Weights of a small transformer language model.
Training: a variant of Adam for these matrices, 4601 steps.
Each number is 128 + 32 x the weight over the matrix's rms, rounded and kept within 0 to 255. Layers, rows and columns count from 0. Numbers have three digits each.

# layer 5 MLP up, 2048x256, rms 0.0763, rows 0-50, columns 0-127
144061143150156133161142163131150114126088069120164111136116128096177093170141101144119145071122141159177196119103137135151078108113101131126103097072128155121100130158116179099078162162150096112138146132093126131118152125156136132157093111156159109141130118152144125090145155143135148104084147143124137152119094174078127116157085179089120138120171129139081128070123145156128150105156
144147145108057123171141132096121131152092156083191067125084066098178155045096185102118059145040168105153190100076108120155116130076133135126104152176137119167111082078107130133152149130144104133127143171168112128116117106141137179139142183112130103182148149134166162145090111152161112100171151128102155127111145104119108088108125115126117022143123119077085170190137152160130118179125
147141143088062182147136080126158180170052083086155098140091120096162096142111204058033090202113121100118125089066117138107096122132160153095121175165125168155126109114058077129150084125066097146146096096142158180125171138137114115094149165123168159125037094079128144120120178136139144136074113145110098113114095161125084044078147123156146040166113138083152135093077100124134142137092
148067152101074160088145092200092191159086127185162066120098106134134121142112136048114129131124160115185103154129063135173211143119127123140099127116089102131093106031174119128086107115106094130079132177100123141095122105099031113107160092075119141112102062074120154099146172089087142083119151164154160136102099154141080118148133120156169075091148156164131148118156166102070084177149
153139121120110161132138122078125116152117106097099096149091101158156126153151126122115117106113128111144139121126114094139101219078167134121157099180170166176179136125098129086076139165144137139079125181115120139132185103119146076119063067116118122163117083083135118153029102158091119093093106087095176142112233107075192161135093122121141064097143159157093136116207170059118128124123
133106123096058128069115085068118126117137141106139121164064101119130142144102093102150149119158134189139080155080116093103165143053102129136166139103154122141144110153117087131093104115097178155118122151141087128096168088103158102107086080131118200168088075149143109105143153180117160157149113184109100129123129107124105142116159144131108116110150183128127113160171204043132118217210
152123147122121121115143109120093166213186101091169122143122112103190155064107113109124088106114137149115083148069102134162118120196140140138097137113125119158159115131080095149103139132186110147139136150149113145136178095092145180084130193139167208091086125122109156132129150094048093158147125189176143139115105114163107174178116162155114120152153114121153204212093092084175124110188
119136113121129103141121115108133128167110114123131095136130113098080129104101161116112122154162100054178143130091160123152148140120115185134159180114123137163159138134092186091132126189113149172152134111150153180141111107147156150119153084077072123101146103120139128090102130096156109122134177119153138171109191122076117095063127143130088155099146105091143135149140115104137110198176
150167110136143126195128117152135110163140181107127103107128134145077106157084112075138159145062195063183083096077109122122109173087122150111149105123139185101135094138137139092107106146127130112124128172106109137154125112165114078119144166125095132218118120056118088140087154101117143135086063071102079120193195161161147177106163153148176128092206054110135139098140146120145110109167
115121179162091165213125133167117201143137145111212118129114099086154037130107191073123146093163096146171148147173146143101213123160120111115124171120136065072138129055140163105114134168099153189146131155104134132095180122103109074130095112115143089091046082095192104114102148128100133177091182109138108148170143159187145128118181104121115064067182073097147098139171167119106063139181
141126133124131164078096098127131086107106179174116128123118095107113134024115128103068163093146177134143121149171182142139164122112168175101147127115146140071211126155108166168119072119168162173134109161124169174120135106061078139105143117052133152097151068163110138156057134137122134099132130146132100152151180071207041180133117114161121110089077144134117074151080135128179125086127
110046132138144145138161124149083163094120131155076107168096124120137117110118119058079116107120191122135186085107141073153119175086124153071169140120082150125134152116087096124094119117107112066159137146159137152109112147121154056046126082120142255102122094092146147136162123126118121162109163136152126140129130133105190159103144091108102065122238147134124122113131159155173166201133
149121150158152148067138066191117122073105197123121078142077138116149135095128184116124117172108146130171163125166172127131180160102152179119139136119127162156166101122119111159142160067089074164180165187121066143133169098087138118160144087126125171095056026111112141092129124166143059111109163130071153122065105180101155127111155212138142122133142114105133121120136165138146146099193
143111110126122114124147115137179136152096139101124096135115085143159065164084185145060124116195117137193152140090138130116067148104161134095112100104149156081159141082079120128101087124160210123136130138126137136113126125125144148118121130069159139090067160105154119116146128091091078156091133160161091144100145124098111179149194147165151109097091165115118112130106116172131123171137
178129175123106122129122089131161104143111175148118142137127151120117153135116116155148104122156189121141087146081093092132121128115102132123088120117164141128114129111176062152122104129153170081054137138104162112078103088115164154110093141109143150157107078082135128116102135142152093108171066154108173167126118122091137080108139147123088129098159122131160191112122153111075128195134
148056137094109126123088113164097134143162210106143119093157129149170098076109144142137066121113172076118178190084111087188116229109119158075078118140191133165119060137124140106115127145096095122182101144160137164159136176178107153113135102117142140073103082044133176130107134138077115129127147123098091172106169147186101064138156126142110116126077118144166154124135120116148090088184
131126162060123117121143046148145156100145075099167134145072109043151141134118183080091140110075131187132101091169216086188105127142185152122062101076134111121052168125080119144184038121121154163097082118140141165124162108151125167140073168126151103145084090110156185137060105104124139193191132136082130155130148126114161073096147156114155111116104134137126144097134129080106148115148
151121112095121111104124126147119184034124155100149083121159071097155123159164204097073088187045126140105134129110145056112102144105091160080144129098180088111196134111089172143129128096070113084114110143180161168096136108171096167069105103115162115156114108053124143123110114222117134171179130136086132134167123135077172100154166116115094100159167162174131187147140187073144166128105
154122129096103145128120089154145121140108110106147099093134141142103145122086148078113124126157189115191097129112194066143089129151123141133045138036112181084134121094146083125141148119198101161158083114110120172129107170186140113090094149157158099133149123122187164108145092149108165069154123069090104169107103157154105113134148123121069086153127069103083104082144136129151189134093
131094142132116139101141177136142145113138202132125077156145103163096179089124094045136092150102174119123159173101174117149125126171153152082171130130138156166158149071112160203113159142093051101198128127162135188160145143189144104078142120071094114134165122112143098087126089106089178123151141112111121115109127127090171139114145160134165110118142143080133111108154116123131122158103
163095135101129109146160129138145149126132109159126159189105123155090133079118189067120088117154141153158108117144132150164186126071130141114025118084172165159112140129150142125072127113035124149116083136122114170091134134164144129173162062090092146127147118123139123115081121189167112185046116115068112118096089166212130145151152118143193123167129167110132148147078164095137043202144
124127167095098129205104160143119151132156112093150115124149126081174107119090145124135093102143187149122134124176124097191095122139129105089154093160059116065103023116102184180121132128145114152110122086155157130189138142136124127060055179097099103081101107134099153143098170120110107109100144146119116130187156078097169149160072157113084068086095118149182086155169156105135088178153
116050098093096173165150132151140116138107107137174011083060082141133078138078181097049176097182110179141107104081127134142147141141131157107106169143125159145165097104119158159120103139188108136158029092121206156183167132084121097159073120121121110109079115130125128184142063072153122135120134169129126105164153135113152156075136131112142076121094071131131162143147164059129129107093
151078134075113158118170127199142160131119124128127090183076070106129082151110188126101129117127120062145160133123114137183166154076072134126137154133185091147219112155140122146133085103124113082079111144114106151123171162134111168130141083143155213140102129065112107097116168146076112068089119151100155119152136177144072194079112137099165092137104124086185131150099172131113036119153
153152131088115095136139102118192088154110128097143136134145142148086105147115119128104107118200131173203121087160140088128165149118110126095044171114140102167157114108133149217150109131127102113101100101052071116095150108191133091151103134164143119101110107175130153073137146113102096102134139154100166210149161072138095098117172127104151104112127130117113156143153164108133159202115
125144127084088166115110114100125142108096125110168113102121103097077072153127135140113082129176122119157081119157133081145106153107156154077126155139089177164192113107127118157140098110143145096126105071090112172094107043135105101042136072070117167121141118118141079018153098116113133122148132159081094179078142141128131153141154164082163133143158058128132148174131118131170163163170
141110156087087127116066176184128162082120115101121140099071121111128133093129161052140124138138118087179124127120176136148130117099145114136148130123143084101143075156137115188101138068157140177140083114138134130151200084106141113049141121138089141126071085124171128107131149148126150122140098072100082113077117096145100092131160142115166111153152119099107103171150188108162130122117
142153145080117122148118040079153112076104105123165076131095166099157117169099140102124151151114186105098143128088225120116121172114156124120129182149104137163120143119133094181129095111169141135106098124117139163154130121179073116164161136079147125116134120113091147117140104133083139113110162104097104150127119177156133151075130099125108157111182062127081108128064159121095164180091
126112118097104092115122125128137144169124097122147066123112083169198072152137199055140103172114148139096143131123140149142075108147187139130149120131111134144089113090083165139122113173113131163118070178193082127101128143082120137116174132111112124173132149116151141125144136170161163151115174084152099114114126163107157110118123150107109116074201159054139075096145125085147126104130
120068146197122128141153185171141140124139119166153131118134139121111103113096114124147116098142119127132105117149168127129058168138095144098115085051126112117117129129099147096180136125173108122056106145180158136111164083112219128110166165119117119134079140152159131105097137126134151104145135097127120162115104131125149113114182145113153112154161059147126133187215114079102112119171
119071139118107077131134114140135178126109081101115127079062112093159122100143173114088159161142179095103150134146167136161095176130138167109098152138205144141158136131099142125043067114107162120122114134151062149159208161117129121190174175129148173163125114101126163132039127086139123148119210154080100117164073161130134160156162137140128129138129069096186093189091121152103128131109
144139111091106169084097125127132131165129115128152121150106161114118135062079109110103139103100068075180138112117134094151139157134164136133109171141112149132162099188087124123141160171105125138147107195111148121089117135157079068094096141132123137165110157104131101138102081123100140138149127137066175190134172094179114130138146129171105117076137103141154101181146156132110079100153
120121123083103162115104077120138114132139132093127136108158087097209140186147143097126126155166151196155108134120146134129126105084178123102095140041083135105077116089137107133150114146089137143101054136115124190190119109101159120176098108104094145107107125159148130153087079137138122114155131087133143128150106147086108138172138130128137145119094155115057124128092174145172135189137
145119151130130131110130117137077100136138131154150085127136136048099118100137142083106112156117097116091104084083205151159139120127119171121176145034132157101108091114096192127134131190113106103098133104095144129150148124136102072152097163132116149160103130118192149136081162112123085097142146134174138133138106135137179181185096100117120146130171022097109196117185125152128124160168
139112128052127102139112096149120156116099101128140096132099142196125081112107119173125149106132110160103124134127184121122107169107095161096151151139153058110123130062105140105140086171131131129161154107117176121195164095115125083133121194067194107140061080130181146127121129157059135130088141141040101192094141194058117088114137141141144192131123091112157231106171196159161131150172
145112124115100133093116111114115128121147161097121136169128098113174101075118111154121126095095132122146101183108163112139104150048139159153137135143133120073146132147136110143070164103117129065144101132117179144131114143103162167084170109154135120139133116063113148208135089122043090169160140110120153167134132126121140156152182133123121090092090140153125197167137164081145107120110
143156119123159155163125135137164098138161101158136101084107157092127119084115146134146121133166112161106109133104087073118127109110134131148104137098126132186141111155100134130092136077085134123099091112097102139075160069099066112110118140127123127095091117150094139169112108115102156131110122112168136190165171076132089136117117152178113065120114119146114194134155137112127077155103
163133155082099174127142131070106115127122125144124072086119114137079101088153195106122100109131127157106112125091149079119132179131105138113126130094099104141130137141125173162100098135184172144134077170097090120167145060123163069141105205139112133102136093161111122134075123099138177136078092045068131121132140100121111065140104089088106130115095124103163081146204154120146115121106
127067125140143161120127155109131181088094168130136088115146111135142168117098107149132143143127192150112180076103131151108099117161133150097147131192079151135209067138113168087103136151146181144111078175144112123082165110078162115097069087068155097164089030079140104123126136177105137180155144145125130145146148104127083071170132121117128149150176147139092155094122098128130119152172
140023111079125101131087152141168137146158088099160125121084181145166109114039107102136084143112186041140169180116116072183089212138090171121153160128171094086131103093129147144129171096135153097064103172158167193127134131180139109113096076120140118100129124036181146113074117092116127152123131060159127167127106153170117134105193112142139104137103128150108144114133078076127101126176
153127108127132170120117154162144210100127134140131049151116146132151079101125092146126151154111189135118150120160121121115135188037107154087144141169067128094163068060108149157096118105163083106108130252154117111190147127094163206074144187093081167124106117107127126147121142101128102075058105160076132098086171158158109063098105135094114115097128090135164130133174125171146159126129
133153131151123088102126147106221152129105102139109052171093096127109093188100123088130134110088123120159091095151135112116104134126134185087126114112145140137163133114100187162110115168152138109177152209142099170116096143088083128143127138068126127178024063111145162115140116142117146177171133111075153205154195106161097093113138129162151164087143124085122148127097101122165146124134
153125112141121143134088074195150179100103093125204099097141107140196154150092107127108119146131184175088193140125126154155120122185096144142112179152107135124100129081112130069117053089139090079080095209057144145172145081102116162184135129094131181094120132076158145098106163104147129109119158129122099184093142113195131120159159214082135115164119134058126144082145149152118181151108
149148129130093117120180128106136111153138108140137120106136096094087110161059143114084162135089107177147105058114090125159144144127108118112129143164072127157127076182124165096132078150071165089106115178097185110107148117177139147076160144153095118120118084134129155143131114171144097153149154112130124106103133119105134098141125064168183118064171110103124177093160127139101178118150
139113135118080168170140081194115145120138145091171047118079145091123086164159130090125160133084152088112118164146114095161104167090169101099088155163173118107150123170061074133165101150110141145061117149139129155159125121104139114127114132149161111120083116048125133132137073174139111143123106123106157179134133119165181165136182097163155062154185171135180081123132166116149130151211
161135117136122115122105108129133107149149154147145121143112085116157125106112152146108097139178138177162156109085194054131109162136144148117132175143161060138136079147132052193159112138082168080078116137122148113128156116122184092179104144073152180090133094131159174062137104124129095123106143112105130115149135115119139135101159143138117135124177128107128124145143122121138122196112
144079109123142127182096155124144123110074109135128091152102148203112122078129127149156105119131097192130135200116138155166097149163167148118117140127098172135114094082096158151142139157147147145092114164106165175152172082088098148157119135118131132093122114153144164092152086130103181065117131065133149112135156140097136202195160149172141133066106092112128115128136170140132065101091
147156105084143147103109109182154132133103067102180115122108062121161107181153167111095120090145092136140186140107098117169091115114139100130103140141186151125126105125123180115123072156078110122155117116119132135101135119158077122114093126063132141195146130194152111106143115136104137079173113140128153109121118136131075155121191164174105104104120143114135131095119122132170151135091
143099156152162130121157150148120133137110134134136154169097101171135149123124170112113110071163228143153114101134146163120128171074128125089128183080115125134114107104139110159120093093133104126144124182118077108201110060131111186120106048125085151148093129122141155124095162133138176098075108110119136158155133153126113091135162185165073094074094118163180175127155217124081112079128
145113115145120151139131110113106196135077172114141137121156117109099138117131154136047148133139143159102053181154176116089124132145137129127127095069101122121148088086117070149120118198077149111105128154151172147140127125126121139106094104125147125128115127107158098104123164162131191203137143164074134195099136125150113107124159124154149164102113125077133209075102156086092167147119
143134129171133138111114145131078137127115152077146117160063092098146146139107084030117149125117109083141178130153161138117177149090114150098137105160094127093095132097079126160121153156130123107132128153058087144108166162126140166147103112089123111121090124099105179151126144138099077128105139144074104157110193123157108070167109135144144151081106122086120194137121185136141080111126